Part of a small language model's weights.
Size: 14 layers, MLP 768 tanh GELU, 9.84M parameters.
Architecture: RMSNorm before each block, rotary positions, no biases in attention or MLP, tied embeddings.
Training: a variant of Muon for these matrices, 493M tokens, 7522 steps.
Each number is 128 + 24 x the weight over its row's rms, rounded and kept within 0 to 255. Layers, rows and columns count from 0. The size above them is the row's rms in percent of the matrix's.

# layer 3 attention query, 384x192, rms 0.0468, rows 36-71, columns 0-95
size [108  96 113 103 101 113  98 107 102 113 103 100 111 103 103 106 105 118  94 102 109  99 102 106 106 111 101 108 108 105 105 111 104 106 116 109]
[[145 169 106 166  78 126 108 132 133 152 138  87 120 122  91 142 113 153  93 145 119 124 134 132 125 126 109 140  92 149 142 166  88  91 129 123 136 137 154 130 149 120 106 122 171 129 108 101 127  75 118 118 137 136 110 132 155 106 141 177 156 119 144 123  85 121 112 152 170 103 160 166 111 149 188 152  94 147 106 104 113 104  99 122 206 153 148 135 126 153 153 120 125 105  97 103]
 [125 128 131 125  94 117 144 141 151  91 124 145 124 133 140 146 177 132 106 149  76 117 120 125 131 135  96  98 105 149 100 146 111 146  67 141  97 115 122 175 114 166 113 137  96 115 114 120 148  91 108 167 131 144 166 144 147 138 131 139 137 129 137 110 126 173 108 111 153 149 159 151  78  88 104 103 121 128 166 137 117 114 126 123 128 142 107 134 128 177 123 147  94 132 145 105]
 [178 101 118 159  90 141 146 133 123 153 162 154 160 135 126 114 120 141 173 147 124 150 171  85 129 177  90 133  93 214 133 109 120 146 105 167 141 114 138 106 132 117 133 122 120 119 134 136 140 133 149 123 121 148 122  97 145 146 140 144 133 148 127 134 120 146 100 124 141 167 127  99 140 130 158 143  93 108 134 115 121 118 100 133 140 107 104 127 112 101 139 153 119 110 128  96]
 [106 138 130 100 125 135 117 118 148 127 128 125 156 107 128 169 160 117 130 107 130  84 110  96 133 130 183 115 161 137 145 136 139 150 121 158 135 148 148  72 123  85 133 137 137 107 120 136 100 120 121 127  82 119 106  95 129 133 137 154 136 134 134 123 126 117 132 129 169 122  99 138 119 130 140 163 111 139 110 111  94 126 114 124 134 138 130 120 152 126 121  98 123 124 126 127]
 [121 117 101 158 142 172 129 107 144 151 105 113 155 149 143 111 163 119 159 111  90 105 114 142 174 126 118 105 160 125 133 125 111 148 128 163 113 160  90 104 125 109 159 107 126 136 135 117 123 143 152 144 102 174 127  76 132 118 106 105 164 149 162 138 152 167 132 143 112 115 115 118 184 153 118 157 139 161 130 109 142 126 136  73 129 131 138 132 145 154 136 132 108 152  89 147]
 [ 92 170  90 162 139 114 138 110 146  92  71 139  99  78 124 109 137 121 119 126 156 109 101 153 103 110 112 127 148  89 116 114 105  84 143  98  97  93 136 166 125 144 143 117 133  97 118 166 125 119 142 118 119 135  96 131 111 116 121 107 150 128 133 129 123 155 153 163 114 135 154 117 119 108 120 155 125 105 152 107 121  97 142 145 116 138 135 114 125 168 164 112 144 160 113 139]
 [113 101 139 149 177 110  99  83 174  74 128 159 125 116 184 125  99 129 144  96 135 101 126 160 113 137 108 107 138  91 173 170 109 104 115 107 148 132 174 134  91 134 119 157 117 124 121 120 164 110 137 128 117 112  83 125 147 140 152 153  93 136 123 161 122 110 123 111 110 108 134 129 113 159  77 140 166 102 167 113 127 131 133 155 129 127 184 146 149 125 138 136 149 160 122 186]
 [125 103 153 132 171 137 126 144 138 136 111 135  97 138 114 129  89 124 145  97 156 127 120 124 139 118 158 129 143 142  66 145 130 127 110 139 110 112 100 142 128 137 110 130  68 109 110 153 163 142 158 123 156 127 157 138 125 170 105 128 146 117 137 133 142 144 158  71 134 135  75 122 184 139  97  99 142 107 144 144 105  96 107 141 109 137 120 145 154 133 118 106 151 152 180 137]
 [113 143 133 107 171 112 113 147  90 122 133 149 145 137 115 149 138 104 145 106 151 115 131 143 165 130 126  83 102 124 118  85 154 122 136 133 133 118  97 124 117  82 150 151 128 101 123 115 154 130  89 160 162 125 149 147  99 164 159 129 133 115 167 137 151 154 138 116  90 142 140 145 183 117  80 116 184 144 105 139 133 166 131 115 110 134 126 121 189 107 103 145  89  94 152 103]
 [101 154 113 114 105 141 150 130 155  89 106 112 160  98  78 147 137  62 196 138 103 135  93 113 154 143 142 149 112 116 123 109 121 155 127 111  66 172 112 121  96 108 157 139 132 133 120 130 120 151 146 118 117 133 143 132 135 133 110 103 105 103 134 155  98 118 126 128 101 172 101 128 143 174 126 101 130 162 156 137 118 132 133  91 112 117 124 141 148 101 139 146 128 144 121 124]
 [158 139 120 114 130 112 127 112 138 112 123 127 157 142  86 126  90 168  87 121  76  80 137 147 115 143 132 116  78 148 127 103 128 104 106  76 154 212 134  97 145 132 161 145 158 126 117 142 128 159 128 171 157 139 133 139 158 147  99 160 151 100 164 156 129 111  90 111 144 109 130 150 103 133 116  90  87 157 107  97 138  88 119 127 112 158 137 142 150 140 102 146 127 129 130 111]
 [140 122 170 109  81 152 107  91 100 132 130 133 120 143 145 127 111 153 116 126 140 159 122 105 128 136 155  83 149 128  88 117 130 131 130  94 154 109 107  73  98 118 165 138 140 158 149 126 140 146 132 143 159 105  93 105 155 117 104 164 137 125 130 153 131  68 145 142 112  95 101 101 153 164 152 121 162 150 144 138 146 145 116 117 126  91 125 111 177 109  98 132 108 130  94 142]
 [121 118 136 156 184 113 137 111  96 153 123 113 139 149  82  91 126 130 106 141 130 121 137 126 123 143 121 116  88 159 166 142  92 137 123 173 156 140 109 120 171 127 172 109 151  94 156 114 132 132 143 126 121  99 144 124  79 136  95 130 142 148 131 155 171 125 131 134 120 116 131 134 131 121 104 156  35  92 104  80 146 116  54 124 131 132 147 109 153  99 120 138 102 134 133  89]
 [134  69 110  92 129 130  99 109 151 158 121 141 134 116 131 142 192 133 140 132 171 132 125 123 136 101 119  94 120 143 145 118 156 145 133 153 119 166 124 111 142 109 149 107 114 111 161 143 144 124 168 103 137 121  85 131 133 152 129 108 118 105 175  96 114 135 125 153 174 168 118 154 138 117 108  90 143 126 142 127 128 110 108 133 170 112 125 136 108  88 150 115 145 122 134 142]
 [185 127  97 102  95 114  87 140 155 173 150 148 112 135 106 117 118 163 109 127  95 146 175 101 118 119 142 142 102 153 118 122 141 128 155  86 103 154 133 130 174 114 100 111 102 136 153 132 111 173 114 165 117 107 150  75 115 132  97 117 155 153 118 122 143 152 125 140 151 152 103 128  78 135 101 171 130 162 174 119 135  95 109 104 125 124  91 146 101 146 138 124 139  92 123  95]
 [170 135 129 175 101 139 127 137 110 113 153 123 126  69 154 128 134 138 171 117 112  92 124 142 131 116  91 130 134 158 167 108 111 138 128 133 140  82 127 161 109 127 140 106 172 103 115  89 135 120 122 135  67 141  84 113 118  87 125  94 119 138 135 126 116 150 112 101 120  96 137 170 100 100 143 159 154 155 123 151 144 138 149 148 115 128 106 120 138 111 183 106 162 178  89 137]
 [ 89 151  98 168  81 119 139 166 105 132 158 136 105 114 120 146 165 132 141 133 123 156 109 167 172 114 162 122 153 118 126 137 119  94 104 143 173 114  99 126 112 181 150 109 100 137 179 161 107 157 182 139 107 160 140  99 139 109 108 117 124 123  69 112 144 123 172 106 118 106 155 141 151 105 114 129 119 147 114 131 137 162 120 133  84 132 133  93 154 140 130 138 110 150 111  85]
 [141  83 132 150 104  99 131 129 121 140 140 147 116 152 137 140 139  98 119 102 109 138 154 139 136  86 165 131 123 121 109 137 206 128 134 151 152 145 102 122 111 119 129 125  38 103 176  85 134 182 128 163  96 111 127 110 162 174 152 115 100 152 112 112 138 137 171 129 137 153 120 136  83 138 102  86 152 131 155 122 154 154 156 116 104 123 157 131  99 136 173  95 128  71 126 110]
 [131 160 178 115 114 155 148 156 148 129 109 133 152 105 150 141 125 113  96 100 113 111 117  92  88 112 125 100 118 140 145 119 142 141 131  90 168 129 153 136  91 162  85 102 135 137 149 127 141 125 113 174 144 116 114 120 110 135 114 148 115  93  96 152 152 135 124 145 112 158 109 135 112 114 132 112 180 133 105 117 131 148 124 102 104  88 127 158 111 170 144 119  73  96 105 123]
 [138 132 144 156 102 141 173 106 123 129 104 119 132 135 138  97 132 169 122 177  95 155 128 114 123 136 121 153 131 158 114 166  81 132 155 180 206  94  88 149 134 109 135 155 135 192 124 136 150  90 181 157 148 133 111  98 172 152 174 100 115 154 106 135 106 129 108 152 136 145 165 105 127 142 147 115 114 125 175 111 133  98  96 127  76 139 142 123 139 167 114 131 151 116 125 120]
 [119 148 127 131 134 138 113 145 121  96 160 131 123 155 132 114  89 138 112 120 124 126 132 127 119 140 143 116 103 117 148 158 113 100 142  91 121 126 125 144  80 121 147 177 132 165  95 118 114  99  97 140 127  81 136 132 209  96 147 173 117 176 105 164 145 148 121 104 161 113 115 125  94 142 132 104 161 127 170 172 143  89 117  99 145 153 163  99 128 110 130 130 139 113 117 140]
 [ 89 134 109 116 111 140 108 161 138 130 169 115 142 143 102 149 121 140 143 159 117 164 102 159  78  91 128 167 138 144 159 162 109 165 169 113 170 130 120 135 147 110 167 192 104 132 113 103 137 140 135 134 156 110  68  83 115 142 122 100  79 123 116 117 139 155 114  91 133 139 130 101  96 157  91 136 129 137 152 151 128  86 120 132 109 189 122 159 130 133 133 142 103 129 130  95]
 [100 181 110 111 140 128 128 148 119 136 120 163 157 136 170 126 116 101 119  83 145 113 120 124  98 126 159 107 118 107 112  93 152 110 158 122 137  75 119  67 110 137 139  83 115  98 121 150 151  84 138  90 131 121 113 153  98 140 162 138 128 121 113 143 112  85 104 149 108 103 106 138 138 105  61 179 129 111 132 109  91 122 160 112 126 105 130 140 126 137  98 121 116 155 168 151]
 [144 152 103 146 189 131 118 140 153 126 143 154 141  93 112 131 150 115 129 112 141 144  80 152 158 150 126 141 122 116 136 118 117  93 115 123 126 101 105 129 116 123 136 120 189 119 105 136 129 108 119  95 115 160  95 163  81  71 151  87 162 140 126  80 112 137 102 156 176  96 139 151  94 163 168 101  94 137  85 144 122 109 123  96 124 133 151 111 152 126 112 136 134 134 125  97]
 [137 131 100 138  52  98 135 166 128 121 106 134  97 160 104 152 112 119 123 144 113 158 144 139 130 106 154  73 128 157  85 159 118 143 165 103 133 123 131 122 143 143 113 146 140 151 142 148 122 142 125  96 130 142 107  96 146 118 112 138 111 151 121 161 113 129 176 164 120 124 140 107  83 108 109 215 153  88 158 141  97 116 140 124 142 139  96  70 100 107 134 114 125 132  90 164]
 [132  88 141 130 163 118 121 117 171 127 136 112  93 100 115 140  95 104 143 157 187 127  89 116 109 160  73 142 121 118 132 132 141 108 165 112 131 123  92 141 132 142 130 122 170 117  88 137 130  73  92 131 110 169  98 153 119 130  97 171 138  97 102 115 100 142 154 102 125 137 115 135 137 122 143  95 196 133 145 174 143 149 121 131 135 137 131 116 133 118 119 130 150 141 128 141]
 [146 142 121 172 105 160 145 125 144 106 102 123 121  99 109  89 136 148 109 101 116 146 148 118 133 161 107 119 114 127 168 129 121 140 135 117 138 130 106 129 134 101 138 116 192 118 153 141  89 141 109 146 123 114 148 172 143  87 136 113 123 151 194 126 151 174 109 163 113 112 110 120  98 117 206  91 100 133 121 128 101 166 108  80 145 110 152 153 141 131 133 132 136 133 105  95]
 [ 99 143  94 106  91 142 137  94 123 101 137 145 138 119  84 117 155 109 153 104 137 114 110  88 146  83 126  91 114 102 123 115 136 119 121 112  83  75 149  97 120 143 119 103 122 175 139 151 126 128 108 119 178 162 116 113 127 143 159 134 133  95 142 144 116 121  85 157 115 154 118  95 168 149 116 181 111 131 154 107 161 143 136  70 135 111 123 127 153 142 118 101 164 104 110 134]
 [155 155  68 143 147 121 100 143 113 145 149 115 122 126 118 113 101 172 107  98 132 112 118 121 110 121 150 161  88 119 137 139 136  92 118 135  93 148 112 181 126 132 116  88 148 121 157 116 124 108 173 118 102 133 106 172 151 132 120 100 115 145 119  94 135 165 111 155 158 117 136 150 118 118 130 155  94 107 168 110 151  85 109 145 171 139 132 139 154 153 137 117 140 115 141  81]
 [126 137 119 103 148 160 120 118 105 159 140 160 103 129 122 133 134 139 141 143 133 174  92  90 117 111 128 140  82 137 171 119 101 123 140 144 162 127  98 122 128  78 120  94 114 116 153 142 130 102 102 130 151 120 155 154 103 175 132 134 154 120 140 154 155 151 116 157  96 152 118  90 146 109 100 156 123 149 160 121 128 141 112  88 102 117  94 152 158 136 128 120 103  72 153  78]
 [128 127 146 123 118  87 113 135 119 161 139  93 123 175 125 128 110  97 125  98 117 140 109 106 130 164 131 112 155 122 102  92 134 141 121 149  55 126 126 103 140  91 110 110 106 132  94 157 135 107 145 152 161 147 206 148 102 169 132 162 137 120 153 149  98 125 145 125 118 151 132 168 167 134 122 182 114 117 100  84  87 138 127 102 156 102  82 117  83 117  64 138 104  82 120 118]
 [118 147 115  85 130 138 128 136  95 138 113  96 119 119 106 148 161  94 134 135 155 130 115 158 114 127 160 129 121 118 150 144 126 122  96 166 140 110  85 114 103 100 136 148 153 154  86 114 124  96 199 116 147 142 155 117 112 138 164 114 114 138 119 164 121 122 128 123  87  97 128 114 188 119 133 210 107 114  67 107 104 149 117 130 133 129 143 148 177 127 163 120 103 162 106 108]
 [131 131 101 133  48 143 121 125 148  91 111 129 104 146 172 120 104 148 149 111  79 123 130 128 122 110 147 126 136 145 147  89 122 155 104 186 122 148 134 162 112  87  97  98 132  91 152 117  91 140 121 122 105 123 136 160 137 148 167 136 118  90 160 151 143 143 126 172 153 140 127 149  94  79 110  85  77 128 131  90 139 171 123 111 149 112 147 122  78 167 142 113 108  85 152 162]
 [130 104 162 134 101 164 118 168 152  96 115 162  92 152 163 131 156 119 120  90 120 132 149 162 117  95 145 156 173 146 145 150 122 100  95 166 168 164 136 173 108 152 108 155 117 155 116  93 132 124 175 124 112 147 137  99 148 126 122  73 134 124 125 157 101 151 140 114 176 142 119 135  87 114 113 111  87 152 148 129 110 108 132 104 124 136 127 125  82 140 155 120 142 123 113 141]
 [133  95 146  93 128 113 146 116  86 152 109 114 118 143 148 139 145 156  91  97 171 107 137 156 124 101  90 150  77 103 129 101 135 118 129 123 135 140 161 120 157 116 139  89 176 136 136 138 183  99 111 109 131 149 124 119 121 167 146 153 136 109 126 121 119  94 117 170  97 109 121 127 115 112 133 210  80 152 133 154 134 122 109 136 132 125 127 123  97 118 168 145 175 147 122 162]
 [142  95 155 164 117 140 141 155 127 187 129 144  96 149 150 110 125 127 118 149 163 171 126  89 126 124 125  92 142 158 103  88 127 125 153 183 167 134 114 131 174 154 150 101 129 119 151 176 126  97 119  71 143 157 124 115 145 118 158 120 132 116 100 121 122 111 122 144 156 132 129 111 134  67 140 103  79 120 148 151 103 161 126 147 143 126 102 132  97 102 129 154 127 138 142 144]]
# layer 3 attention key, 384x192, rms 0.0468, rows 36-71, columns 0-95
size [110  99 115 101 104 114  99 106 100 106 102 101 112 115 101 106 104 108  92 104 104 100 107 105 109 109  97 106 110 101 103 110 100  99 117 112]
[[112  94 144 116 138 103 105 137 104 111 132 147 134 101 135 161 141 147 131 178 131  90 148 147 110 125  69 104 101 133 130 112 158  97 115 167 155 129 112 138 123 144  92 133 144 107 148 152 157 113 128 139 137 144 168 120 122 149 155 138 156 179 136 119 118 189 138 142 137 120 131 116  71  96 181 109  97 111 142 115  81 120 122 106 133 163  93 111 125 166 139 106 140  69 155 133]
 [115 145  99 134  89  89 157 160 105 173 135 110 115 113 119 140 142 160  99 121  95 142 149  79 118 150 165  91  51 116  88 138 176 150 120 132 155 119 126 148 143 183 132 124 102 124 163 142 134 120 121 130 129 135 105 111 152 158 173 156 115 123 171 146 137 162 127 110 150 126 164 114  91 100 145  84 135 125 165  96 138 134 123  91 159 123 120 132 178 164 116 188 128 137 114 121]
 [162  94 140  82 115 137 142  82 135 106 152 117  97 141 123 113 168 160 149 146 110 111 128 104 127 137 148 168 102 142 117 142 140 155 119 173 136 145 166 101 116 135 121 128 125 112 151 152 184 208 133 125 137 117 110 117 131 132 106 167 135 108 142 140 117 119 142 146  99 138 120 134  97 142  86 123  85 121 112 104 136 132 146 110 108 131 150 134 144 160 115 131 131 138 165 156]
 [148 115 154 156 147 110  93 129 109 126 131 126 161 137 112 148 108  81  92 148 124  92 100 137 106 151 159 153 179 145 103 122 143 140  96 136 128 118 123 158 130 113  99 111 100  58  97 174 114 134  94 117 127 127 170 116 170  83 125 149 130 115 132 105 112  86 124 128 137 114 115 128 111 133 151 148 162 125 106 148  89 129 148 187 147 161  76 147 121 134  99  90 144 120 152 140]
 [132 139  72 108 125 167 147 124 154 128 109  93 192 109 162 103  98 125 133 109 141  92 122 106 150 107 125 152 156 150 122 154 130 144  85 124 128 146 114 129  98 122 160 126  98 147 132 144 114 183 141 174  93 129 100 116 153 120  72 129  96 170 139 106 129 118 134 141 118  85  94 139 126 143 119 125 125  80  80 106 120  97  82 106 186 160 145 145 129 156  96 128 134 129 110 151]
 [126 153 154 125 137 100 147 127 115 132 105 108 135  97 127  81 145 181 138 153 174 138  96 117 100 148 101 157 136  75 142 149 128 135 128 131 146 131 127 135 144 154 125 153 116 111  98 122 114 123 161 178  80 137 128 120 118 113 125 123 112 116 116 135 144 107 130 138 158 104 138 171 117 146 138  96 133 158 134 130 151 181 144  91  98 135 120 141 101 139 106 123 144 134  74 141]
 [127 117 147 152 117 135 116 121  91 127 127 108 148 140 141 139 113  98 100 140 155 134 178 127 117  96 123 113 136 116 130  88 138  98 151 132 122 134 163 144 123 136 124 142 146 126 119 139 115  98 126 155 150 140 139 116 150 142 177 117 133 122 144 158 158  67  73  84 175  77 118 141 183 149 154 134 118 130 113 118 153 158 124 129 134 130  85 134  79 148 132 119 144 157 142 100]
 [128 144 130 192 162 152 165 115 145  92 146 126 122 153 104 132  92 141 116 112 169 138 134 104  84 123 162 143 104  89 143 109 184  75 124 148 140 170  65 153 152 156 135 120 117 139 126 120 132 130 104  70 107 150 124 126 123 154 126 155 122 109 130  92 125 148 142 174 151 130  96  93 164 101 135 165 111 132 174 147 119 163 129 128 125 126 137 151 119 124 134 165 181 122 105 135]
 [123 129 113  80 127 169  97 112 118 144 146 158 110 134 148  93 158 108 124 107 164 165 130 127 117 136 121 128  93 122  95 167 139 134 121 150 134 122  89 129 156 136 108  94  92 102 102 134 134 172 101 135 148 130 140 145  78 126 105 108 135 123 151 156 160 165  98 133 113  76 157 140 169 130 121  80 104 154 130  88 160 115 138 175 136 106 141 149 164  92 103 135 160 103  98 147]
 [133 116 102  91 180 109 101 135  98 124 130 128  87 107 134 181 166  97 149 109 117 110 105 129 139 145 118 112  87 144 116 121 115 110 138 131 113 126 133 166 140 106 162  78 117 114 104 171  70 157 149 122 119 116 131 148 129  87 118 113 131 129 127  89 111 116 140 135 125 108 127 109 120 123  81  86 131 109 148 116 127 107 132 138 131  90 145 163 158  46 147 167 127 149 110  97]
 [134 107 153 109 125 121  98  99 128 111 154 161 149 106 143 115 141 138  80 124 157 106 165 117 159 127 146  78 101 117 127 133 139 102 151 120  93 112 107 147 139 135 153 158 132 111 111 142 114 105 142 114  80 132 199 151 116 152 152 161 128 103 152 130 120 124 128 119 104 111 150  96  74 130 121 102 198  88  94 131 135  87 113 158  99 136 157 151 112 104 124 143 119 130 161  80]
 [109 102 131 135 107 158 115 101 161 131 138 142 136 133 115 169  86 123 118 115 116 123 124 130 118 122 104 135 147 132 123  98 128 114 127 109 113 140 121 118 168 114 137 112 117 160 100 136 119  82 114 130 166 137 146 135 124 109 146 118 102 118 143 116 141 120 158 143  72 111  93 128 182 124  74 176 141 125 123 121 129  88 124 156 156 124 104 139 149 126 136 122  98  99 153 138]
 [122 151 110 121 151  78 127 136  81 135 125 149 152  93 128  96 139 138 133 116 164 121 124 146 118 149 113 163 111 150 123 130 106 160 121 135  92 137 131 149 116 101 124 161 171  74 151 151 129 125 129 101  94  96 177 121 101 134  95 118 160 110 131 151 141 107 153 116  63 129 154 122 121 135 144 143 126  75 120  92 159 106  91 110 115 154 141 119 143 154 129 133 125 134 110 109]
 [142 144 120  96 143 152 107 110 120 126  94 147 103 109 138 123 122 122  89  73 160 129 120 129  86 147 151 115 118 145 134 111 130 119 153 154  98 126 117 107 129 194 134 148 101 119 126 109 139 128 127 138 117 131 117 130 114 167 116  90 122 114 115 127 132 127 104 114 169  83 120 156 114 138  97 137 133 183 171 113  98 112 125 168 129 158 104 133 119  62 114 138 147 127 131 131]
 [150 139 144 118 143 123  93  88 164 119 104 117 161  90 145 134 153 123 120 141 119 157 136 148 127 140 143 136 107 117 133 119 130 175 136  68  91 128 128 105 153 132 157 111 126 103 136 122 151 147 137  92  82 148 124 146 125 155 102 145  99 120 124 140 107 128 134 127  89 184 127 113  63 189 125 163 134 107 112 131 168 108  97 136 180 131 154 153 146 142 146 125 165 149 105 116]
 [164  98 137 115 121 111 138 118 157 169 142 123 133 115 150 122  96 127 181 135 130  93 149 163 115  95  92 152 148 108 116 125 168 155 118 113 159 126 140 103 139 168 126 113  93 139 126 128 123 120 114 209 126  95 138 151 140 146 152 108 132 135 142 102 103 103 149 120 138 128 100 154 128 132 168 122  74 116  78 117 104 132 115 120 127  96 126 105 131 156 116  91 109 133 125 147]
 [112 130 141 145 146 147 121 162 165 113 124 152 153 128 142 133  92 108 180 110 102  74 108 166 153 126  74 132 145 114 128 172 160 100 112  73 176 140 120 153 139 155 137 136 115 143 166 150 133 124 136 146 132 171 135  99 145  94 176 112  95  83 117 109 130  87 127 133 120 158 145 122 150 140 101 101 147 146 119 119 158 183 158  96  94 113 137 125 131 116 114 152 139  76 154 157]
 [145  89 113 114 146 104 105 170 155 112 126 138 124 113 132 126 112 126 104  98 156 121 164 123 115  96 117  92 125 157 179 129 118 107 166  93 105 169 156 159 128 171 104 106 138  75 110 142 141 153 106 111 133 112  93 156 108  99 129 106 137 133 123 120 135 149  81 114 144 118 115 134 139 136 112 131 103 170 140 161 164 168 149 131 142 121 132 132 118  99 120 117 115 103 120 121]
 [111 139  84 178 110 120 123 163 135 161 114 100 137 109  99 123 109  92 117 124 119 150 146 103 108 102 151  76 154 119 131  93 123 116 146  66 111 115 145 150 100 146 157  76 117 125 153 111 123 122 154 167 146 125 160 119 117 152 123 159 147 120  91 147 180 142 151 159 119 115 116  97 145  93 139 118 153 148 118 132 153 123 138 157  96 110 112 158 151 139 172 117  61 156 102  61]
 [121 131 139 176 135 105 163 163 110 134 161 103 110 126 142  91 112 142 132 135  98 142 160 121 154 109 107 172 126 141 176 109 160 129 100 168 114 101 141 120  93 103 173 157 133 168 146 107 143 112 170 109 119 127 136 111 178 135 162 120 101 151 170 113 117 129 113 139 100 146 143  98  83 122 115 145 132  97 147 140 127 116  80  97 141 110 117 130  98 167 142 140 171 144 154 131]
 [162 105 137  93 101 108 132 149 115  75 120 150 163 147 149 121 124 122  77 146 104 138 151 151 164 123  84 149 107 129 145  88  77 120 111 119 136 122  95 134 152 102 130 141 145 116 113 163 122  92 127 116 151 151 135 134 162 137 112 102  90 125 169 120  99 135 118  92  74 127 119 164 124 106 112 109  75 105 109 143 133 113  94 143 144 106 162 148 136 164 132 185 165 155 118 110]
 [123 159 134 166 157 112 108 101 101  77 100 146 123 103 126 129 117 109  93 162 117 121  87 110  93 146 137 117 103 133 133 134 139 106 130 162 142  95 116 161 145 153 145 115 144 109  86 137 141 129 137 147 166 135 117 117 108 139 126 119  73 134 126  88 157 107  95 108 138 167 167 120  99  79 157  94  84 101 123 157 113 106 123 118 109 120  90 125 101 110 134 176 159 168  83  91]
 [127 139 127 118 130 150 113 174 127 110 121 117 127 132 116 160  77 157 113 114 136 135 112 155  95 157 164 136 130 101 162  93 127 106 132 114 146 112 100 101 123 133 120 112 144 115 146 161 144  76 110  84 110 125 134  98 120 153 138 124 157 126 118 179 159 102  92 149 154 136 119 111 128  94 153 130 158 133 123 139 125 117 172 122 116 151  95 172  95 164  73 119  86  95 154 159]
 [164  88 152 100 141 136 140 129 140 122  78 149 108  93 111 103 151 126 163 143 154 156 164 171 144 116  98 163 134 122  87 130 134 140 137 112 160 113 139 124 137 107 111 146 123 169  87 125 117 118  81 110 134 143 126 126  99 134 121  75 124 134 126 129 118 103 139 128 172 111  92 143  76 117 152  93 171 131  99 123 121  85 120 125 142 102 144 113 119 135  83  75 138  74 146 169]
 [153 137 118  91 167 117 134 170 135 114 122 120 149 129 135 140  98  98 169 145 111  81  66 131 115  93 111 167  98 102 134  92  88 110 124  97 127 136 117 140 168 110 156 133 132 127  95 132 124  99 155 142 127 150 138 131 124 113 108  93 108 148 109 124 121 140 120  97 122 106  98 108 156 160 143 153 116 157 123 155  82 158 116 125 126 163 148 130 143 112 142 122 166 126 108 165]
 [148 111 101 139 153 159 143 146 117  85  97 157 112 144  90 159 137 144 114 135 165 136 126 139 102 113 150 117 127 106 167  82 160 111 146 164 165 120 108 130 171 147 103 143 153 164 126  96 107 142 153 157 127 114 125 127 114 118  95 155 177 158  81 114 137 140 139 115 167 107  95 147 128 126 107 101 115 144 149  92 129 137 132 130 103 124  84 120 158 130 144 142 159 151 104 128]
 [113 110  88 100 102 147 158 103 122 193 122 104 152 107 145  99 152 135 110 133 147 119 175 145 163 123 153 122 138 131  79 161 101 181 112 113  92 121 117 108 163 107 137 109 100 137 124 126 112 186 127 153 100 122 107 143 159 142 141 131  81 100 121 118 106 147 151 141  94 156  89 150  93 109 102 100 140 148 122 112 136 127 125 148 120 106 187 154 113 153 109  94  91 115 127 136]
 [107 114  94 120 108 168 121 131 141 131 148 137 160 105 126 142 147 142 117 112 142 135  89  88 135 187 141 139 153 155 185 136 112 123  87 124 123 104 173  76 171 102 140 112  85 158 103 137  79 151 134 149 105 163  90  67 121  95  98 143 129 128 115 119 147 157 148 115  95 117 150 114 136 115 117 139 180 147 125 137 117 128 149 130 125 117 129 138 113 127 127 128 104  86 117 134]
 [115 125 124 126 123 129 130 141 153 142  80 144 145  73 161 142 143 143  91 133 141 141 151 160  99 147  97 132 122 135 115 111  75  96 118 152 118 128 153 122 129 157 124 179 134  98 142 152 100  93 135 113  86 154 141 153 155 153  95 144 103 138 116  91 116 166 128 127 126 145 145 161  74 133 147 117 102 103 150 152 133  94  98 117 122  93 160 115 113 156 134 184 128  76 157 121]
 [141 146  89 157  87 145 113 116 145 126 111 137 103 124 135 113 126 140  95 104 107 176 102 122 115 150 139 144 130 140 129 145  92 159 107 135 142  77  89 105 175 130 112  75  80 100 158 132 140 132 113 143 137 107 116 129  96 152  84 151  88 124 138 186 177 185 156 146  87 136 166 100 109 143 132 101 152 147 133 120 106 138 141 187 132 115 129 191 143 121 156 148 158 115 133  79]
 [104 140 103 113 116 139 137 109 114 141 134 116 105 119 133 172 104 158  82 137 124 137  96 144 111 107 164 112  96 121 147 135 151 133 136 189  93 156 116 111 132  88  66 101 124 124 137 174 126 135 123 129 158 117 140 130  98 120  78 162 176 139 121 177 123 210 169 138 135 123 151 119 141 167 119 140 106 124 122  43  88 103 166 143 169 160 115 120 122 146 116 123 128 113 120 115]
 [126 108 115 141 129 129 128 160 102 145 134  98 154 120 146 140  73 155 168 163 103 132 115 112 136 125 103 110 165 168  96 174 133 136  92 147 141 118  99 122 146 144 138 100 129 120 112 140 101 125 139 188 162 109 116  83 143 112 128  82 130 144 133 115 171 128 152 115 141 115 145 123 148 119 135 141 160 116 167 133  91 163 122 129 126 103 137 168 126 120 110 126 126 139 156 141]
 [118 124  97 126 124 120 147 150 165 169 126  86 126 161 142 147 132 154 113 135 142 124 156 115 126 114 150 109 118 142 152 137  54  98 108 133 113 115 160 102 132 152 110 130  84  92 146 169 116 147 120 132 171 119 118 148 109 132 170 170 110 159 102 136 134 158 132 146 137  90 155 129  97 144 114 121 132 158  98 146 119 119 147 138 169 165 136 141 106 132 105 132  67 142 171 122]
 [143 116 143 165 129 126 124 100 140 107 115 136 110 152 157 127 123  88 132 121 169 114 134 107 119  72 112 131 148 129 149 118 122 102 128  92 125  94 104 160  80 168 138 105 115  90 120 139 128  86 115 145 148 151 164 101 149 116 194 108 134  89 160  97  96 165 129 118 162 103 130 139 125 129 141  84 129 130  93 131  98 162 125 118 138 136 125 116 104 153  82 127 133 176 107 134]
 [163  84 151  99  71 131 115 113 109 126  98 174 110 149 195 112 134 127 150 102 152 153 109 153 109 123 100 138 109 138 111 122 126 109 151 114 141 107 106 109 152 140 140 107 143 119 156 158 149 113 140 149 105 102  96 101 136 152 161 131 164 156 133 128 130 160 117 107 126 114 135 163  96 119 116 178 109 124 134  61 123 172 125 113 136 145 122 122 119 118 132 124 127 130 167 142]
 [127 136 156 121 130 147 173 137 164 118 123 121  92 132 124 105 104 145 141 112 168 129  62 134 134 120 127 150 116 133 130 124 130 106 142 100 116 100 122  84  88 124 146 139  82 123 159 101 166 149  83 108 111 115 150 106 117 130 127 145 126 105 108 180 109 141 119 104 138 149  88  94 113 139 114 149 144 163 157 156 116 142  92 106 115 150  84 134 121 124 133 104 128 129 119 164]]